{"num_hidden_layers": 19, "hidden_size": 256, "hidden_act": "squared_relu", "norm_eps": 1e-06, "rope_fraction": 1.0, "tie_word_embeddings": true, "init_std_qkv": 0.0365, "init_std_down": 0.0, "warmup_steps": 200, "batch_tokens": 131072, "z_loss": 1e-05, "dataset": "wikipedia_en"}
Each number is 200 + 30 x the weight over its row's rms, rounded and kept within 0 to 999. Layers, rows and columns count from 0. The size before them is the row's rms in percent of the matrix's.

# layer 5 MLP down, 256x1024, rms 0.0787, rows 0-50, columns 128-191
097,190,239,184,217,217,209,192,158,267,257,195,239,175,192,223,203,218,204,213,195,218,209,195,179,207,190,253,197,230,247,194,176,204,200,279,184,202,220,261,197,153,211,242,185,200,207,234,212,221,206,153,231,291,190,211,206,217,266,146,175,211,167,246,135
104,179,225,222,155,204,179,216,230,207,235,135,218,194,181,217,234,203,194,200,188,175,213,208,215,185,193,269,194,191,179,213,183,211,262,218,172,242,200,207,228,168,212,183,184,158,164,165,193,194,184,191,241,293,171,171,149,192,170,150,245,285,215,205,179
098,237,252,167,181,163,217,230,227,190,193,169,268,190,217,194,208,188,171,179,209,161,192,185,196,207,210,146,244,201,216,254,198,201,207,203,204,161,233,191,176,151,233,208,208,153,232,227,160,202,202,237,192,190,190,178,211,204,221,245,254,212,206,187,202
097,215,209,248,186,274,177,183,221,157,212,195,205,271,194,199,196,162,227,206,212,245,223,197,234,152,203,214,209,197,242,250,203,207,230,258,216,221,211,194,212,238,225,225,253,210,185,258,222,207,182,238,175,182,192,238,226,220,165,154,220,236,260,219,197
102,179,199,207,248,173,234,172,160,220,198,231,196,190,212,210,157,151,223,244,189,262,210,192,246,224,233,182,172,190,177,195,200,199,194,188,180,225,203,249,146,148,182,208,186,183,198,191,206,174,224,207,185,150,215,187,175,247,211,183,169,206,173,209,166
105,188,209,250,156,199,176,209,176,214,185,167,189,256,220,190,203,217,202,190,165,290,194,176,203,183,232,148,240,171,198,141,198,198,173,224,258,188,215,292,162,217,251,200,206,275,175,205,213,204,181,207,223,209,215,207,204,214,224,245,244,232,225,221,243
097,170,192,179,235,158,243,225,184,231,175,185,202,221,202,218,219,245,152,202,195,201,212,236,192,239,201,233,231,227,210,214,171,203,247,265,187,212,210,254,155,213,188,185,139,216,202,220,187,196,238,191,155,259,234,265,213,204,242,167,164,202,242,184,174
103,179,275,240,172,184,194,159,224,179,208,239,199,193,193,184,190,208,192,220,196,280,244,250,208,179,176,196,207,221,209,229,160,205,151,178,171,196,218,203,271,236,221,239,213,216,211,151,208,218,207,183,193,240,247,232,202,241,243,156,241,232,153,240,187
100,198,266,235,132,264,181,212,240,144,217,225,185,144,219,207,201,161,213,200,198,187,236,199,231,190,193,220,197,181,208,212,201,194,216,249,171,217,213,249,172,236,213,268,215,147,233,172,180,178,196,208,196,193,220,209,210,222,191,233,231,203,257,219,189
105,132,155,183,258,218,207,176,166,207,198,163,185,185,237,186,198,179,185,212,177,199,189,172,196,181,251,194,211,223,227,199,209,203,162,219,172,223,195,212,198,204,155,221,225,195,210,190,189,193,203,195,214,204,172,176,208,214,214,249,231,183,242,214,230
102,187,230,220,160,269,204,173,164,163,233,204,194,189,200,215,217,204,178,193,207,172,178,176,201,165,194,233,184,234,193,263,209,191,172,233,178,201,195,259,239,174,187,181,255,238,203,165,196,202,172,216,190,194,183,176,198,197,200,131,160,203,212,195,171
097,217,230,166,209,156,182,171,211,217,201,214,207,202,208,191,215,193,197,187,184,233,177,179,206,221,161,198,188,211,202,116,195,194,245,184,170,288,204,167,272,205,205,149,216,190,202,226,185,184,209,216,198,261,181,232,185,192,254,125,212,193,173,271,206
099,248,227,238,206,283,169,182,182,238,199,210,226,146,228,206,162,187,225,205,182,172,217,141,259,243,225,214,106,205,213,251,205,223,101,206,180,260,208,217,197,198,192,186,224,193,203,141,188,173,189,212,185,254,181,172,188,230,217,204,151,230,213,250,182
096,209,249,145,170,198,236,226,224,177,202,188,170,182,160,198,233,230,200,230,192,217,172,156,181,207,195,154,202,192,232,231,166,214,159,174,243,157,198,232,163,191,185,170,171,181,174,158,218,202,192,172,200,125,229,220,169,195,161,198,180,178,169,195,189
099,255,267,191,242,215,211,131,301,219,219,171,208,257,180,200,206,243,206,203,225,214,200,193,191,178,207,231,279,178,210,216,196,191,148,224,201,196,210,189,187,194,199,196,209,200,218,202,194,219,194,203,168,187,229,185,217,211,222,179,221,176,210,168,206
098,201,200,247,224,202,174,153,246,176,205,180,164,232,219,191,158,198,206,209,205,171,181,173,234,242,194,149,212,226,202,198,182,172,278,145,209,234,194,191,230,192,186,140,218,164,223,143,207,207,180,194,216,169,140,231,216,200,216,208,186,147,158,228,171
099,197,233,202,177,195,191,269,220,234,216,187,224,247,202,202,244,252,220,195,184,226,182,186,222,150,199,185,167,185,206,156,249,203,248,203,206,237,193,202,207,237,206,272,185,247,210,152,192,213,171,231,229,219,198,222,211,154,232,246,162,156,169,190,194
102,245,193,250,213,187,215,204,215,222,181,248,224,201,256,215,223,266,215,209,202,186,190,185,184,234,215,204,227,176,206,154,172,185,133,181,176,143,184,183,210,170,238,225,200,273,214,201,199,223,180,163,216,271,207,257,203,208,151,147,58,158,248,198,159
098,265,200,214,139,188,174,211,253,193,141,196,177,250,175,208,164,176,219,221,211,235,239,229,198,176,202,207,187,221,221,176,215,195,246,173,240,214,185,228,210,150,191,239,198,195,220,237,230,175,202,188,181,153,267,177,177,208,189,148,209,249,155,167,256
098,165,246,151,142,150,169,198,198,156,199,186,178,186,169,212,240,219,192,196,186,157,218,185,193,223,207,165,211,200,206,176,244,208,263,180,217,167,182,142,214,162,185,243,199,230,224,215,191,200,200,151,203,140,195,177,203,181,204,205,110,221,221,266,198
095,178,190,207,174,215,194,207,266,276,187,170,193,199,258,203,221,229,217,187,208,248,239,163,159,188,208,180,237,222,219,172,212,194,181,170,192,239,195,252,198,205,207,213,186,264,245,239,174,169,204,257,156,234,219,176,226,157,190,248,220,195,203,182,226
096,186,212,185,189,189,204,239,192,236,183,225,217,204,201,189,237,160,204,164,174,111,182,227,168,213,264,237,226,238,198,60,216,203,131,227,184,168,203,201,168,209,186,149,187,170,201,192,205,185,213,177,181,183,183,176,180,181,213,196,195,237,239,156,189
100,178,183,172,188,188,201,232,247,157,231,183,242,163,204,205,231,227,199,212,205,193,214,186,202,97,233,219,214,222,232,210,185,222,157,157,227,158,191,164,217,224,188,189,131,204,173,244,227,204,173,199,216,201,242,203,214,175,147,163,184,186,244,208,181
101,217,203,260,185,221,185,211,247,190,170,264,209,192,256,199,207,186,182,202,238,234,192,210,185,196,238,273,162,220,205,226,163,196,217,206,237,186,201,170,218,221,196,226,225,215,182,188,219,228,201,201,199,256,204,179,213,155,154,169,181,246,273,183,273
099,209,206,156,241,198,164,198,199,256,206,215,195,172,199,184,195,236,240,213,215,212,169,193,203,230,191,273,210,226,167,253,214,231,201,251,292,195,223,215,161,206,233,219,224,184,192,178,214,180,202,211,180,194,232,211,230,195,192,179,236,217,239,191,181
092,232,207,239,197,196,195,288,205,264,163,149,184,250,162,186,187,190,224,171,200,203,215,170,202,225,186,254,218,184,230,195,208,208,211,246,217,187,196,213,228,168,226,201,183,215,210,212,219,219,172,225,213,208,201,227,203,175,200,169,224,134,179,187,257
097,235,177,171,260,180,169,170,211,206,231,220,208,214,174,188,165,221,211,195,188,164,205,175,221,204,199,237,216,174,195,208,258,204,207,106,180,177,242,205,193,210,225,279,212,244,228,195,171,177,251,211,215,206,217,146,190,196,169,191,227,185,230,209,227
097,208,194,229,204,174,198,166,152,182,178,173,177,199,207,220,207,247,224,179,172,171,199,198,199,167,175,189,191,215,202,229,262,201,174,189,147,196,212,192,195,192,234,164,225,239,211,126,217,194,198,183,194,289,203,216,214,199,208,185,240,230,233,213,187
097,202,175,186,226,203,205,164,175,192,157,212,184,144,245,211,207,211,195,192,203,182,207,186,162,229,211,206,243,195,210,165,236,191,191,227,172,196,198,217,197,182,184,208,173,237,209,208,208,219,184,234,205,288,237,126,202,246,204,200,153,211,121,215,182
154,179,183,119,172,178,183,202,119,240,177,212,220,222,166,193,155,183,196,195,195,187,186,185,190,185,167,126,174,204,191,193,215,202,200,179,186,207,190,243,169,243,151,243,192,224,206,192,194,189,191,183,212,140,168,202,179,219,197,227,227,132,172,176,222
113,228,234,213,153,215,189,263,238,195,213,195,197,245,222,197,227,208,240,150,201,225,214,208,171,239,196,228,175,204,199,265,255,186,202,212,198,191,200,201,186,255,243,275,222,191,213,221,183,226,197,196,240,259,278,207,212,229,212,235,282,218,227,240,150
097,202,191,242,196,184,213,260,193,167,203,158,181,166,217,248,164,246,167,232,214,235,209,150,228,160,248,198,181,215,222,255,175,188,186,203,212,192,192,201,145,203,184,217,163,151,209,245,208,173,240,180,191,202,186,189,198,182,175,212,205,149,223,218,165
095,166,205,206,169,253,238,211,215,213,191,202,171,192,262,205,189,158,223,213,207,172,205,208,198,176,167,210,217,197,184,149,177,193,190,171,213,152,213,181,182,176,286,185,206,136,197,193,214,198,175,187,217,215,168,199,213,210,205,183,180,200,195,156,184
095,167,182,173,159,205,194,270,243,205,227,170,222,117,209,189,189,200,176,197,220,283,175,223,157,244,210,304,174,206,175,225,212,210,247,226,213,227,193,153,266,190,228,254,178,204,211,202,230,189,167,214,179,174,212,225,202,211,148,124,198,182,213,192,200
097,248,203,197,231,164,165,214,249,227,233,186,200,212,253,191,245,204,202,221,192,183,210,205,210,258,236,261,137,211,226,201,163,189,196,71,222,197,244,230,256,192,199,213,210,239,259,168,180,188,202,170,239,156,202,167,200,165,165,211,123,186,240,180,225
096,191,247,217,212,170,242,219,234,236,202,238,211,134,203,164,213,128,228,220,214,255,220,221,182,162,191,270,129,241,232,134,215,215,171,126,137,220,196,183,207,202,176,174,206,163,216,190,207,174,179,197,253,236,174,223,216,198,220,193,216,121,159,134,146
102,237,191,169,194,157,175,157,144,211,241,209,191,197,202,172,173,177,208,210,228,231,170,218,193,264,215,154,191,208,196,170,149,192,197,180,176,202,190,218,281,157,220,134,224,189,218,299,200,187,163,186,162,167,212,252,208,182,191,180,194,220,247,189,193
099,232,180,267,227,223,203,161,128,218,214,214,218,193,218,195,210,227,210,192,198,220,210,190,191,181,193,269,250,162,221,200,183,211,220,186,202,247,209,155,178,202,186,131,183,196,218,180,198,192,277,206,176,203,223,214,208,230,190,257,129,156,243,214,178
094,258,202,197,155,253,285,159,222,200,216,252,147,235,195,202,205,172,183,212,187,191,198,104,187,181,210,239,187,194,184,227,118,187,196,189,243,199,184,120,213,165,229,232,176,244,192,174,180,214,151,222,208,195,192,162,216,129,234,227,173,150,232,154,211
099,234,205,228,166,186,179,159,185,196,198,158,224,215,192,190,263,199,194,216,193,173,179,211,213,200,200,178,232,202,191,195,205,210,188,223,142,272,228,218,204,150,220,169,220,188,225,219,182,174,201,241,158,213,211,213,203,199,205,171,226,231,216,208,206
105,200,210,86,202,187,211,228,111,136,174,190,218,184,194,194,180,182,155,200,184,220,159,223,223,170,170,103,214,218,212,176,173,205,181,135,197,201,187,173,199,198,172,222,201,160,211,183,200,201,206,192,206,211,185,167,215,238,220,189,119,197,186,192,158
097,169,211,178,263,159,205,240,200,212,220,243,200,181,275,189,190,187,187,199,188,246,218,194,163,156,148,197,225,214,215,169,195,200,158,199,219,144,219,230,274,255,202,212,187,191,207,165,195,202,239,206,184,146,196,184,190,192,197,195,218,147,207,180,148
101,246,189,159,136,176,289,168,215,228,183,248,204,212,192,193,232,177,217,180,212,179,176,192,233,183,202,142,102,184,204,216,185,203,199,117,185,287,182,217,175,228,203,207,186,227,191,191,197,181,236,264,192,193,181,176,192,220,214,163,160,246,209,198,189
095,249,195,174,189,189,185,168,212,169,209,182,185,174,177,186,194,217,160,214,188,234,197,217,187,227,185,174,118,218,229,230,168,204,144,247,152,239,211,222,194,206,202,228,242,194,215,213,198,224,185,266,181,185,181,238,192,195,184,172,173,233,254,181,174
097,224,209,202,183,204,245,207,205,256,205,210,202,178,216,214,200,177,184,183,224,113,156,240,193,221,183,152,246,204,164,130,171,218,202,280,222,191,188,202,185,160,180,205,207,179,193,203,214,181,225,201,257,190,204,186,195,165,213,297,233,242,139,224,305
103,237,228,216,255,187,234,159,218,226,226,199,193,206,218,211,187,237,213,200,197,106,197,219,201,213,192,136,211,179,198,230,216,201,135,220,228,201,209,226,224,207,222,183,199,145,192,204,186,214,206,197,166,243,204,224,208,198,203,214,258,230,192,160,213
105,204,116,168,217,172,184,163,171,173,167,181,171,114,201,224,191,163,195,198,179,210,170,182,212,143,187,173,244,206,228,171,145,207,224,180,171,147,150,155,147,210,211,159,217,204,213,194,189,198,243,204,143,172,200,189,201,208,194,203,149,177,176,178,183
097,186,201,141,222,212,178,217,244,212,203,242,221,163,225,173,142,133,227,220,194,211,214,216,201,216,215,194,174,244,208,240,208,205,170,194,209,184,215,173,222,239,190,198,191,229,183,210,181,209,195,190,186,198,198,191,200,212,229,225,251,201,176,262,197
101,149,268,207,202,195,195,232,276,189,167,248,211,188,204,214,195,208,199,186,213,263,238,202,191,252,178,239,205,223,177,252,192,196,173,233,232,179,223,166,197,206,234,194,250,116,173,232,199,220,228,199,202,262,150,252,209,172,149,150,224,193,230,256,223
094,191,167,230,211,153,201,167,201,206,240,236,193,224,248,169,260,216,189,202,232,197,230,232,225,204,163,234,141,146,218,287,244,203,268,192,159,214,196,264,156,208,190,215,189,240,219,223,209,188,191,174,190,192,200,232,190,162,200,211,232,207,238,147,215
097,171,203,236,230,187,217,217,241,204,184,241,196,216,196,205,170,241,229,202,194,144,232,221,202,257,226,126,223,171,194,157,202,198,197,182,174,205,214,207,229,206,178,221,195,294,205,154,203,180,213,158,205,195,219,212,186,199,191,188,196,219,245,172,207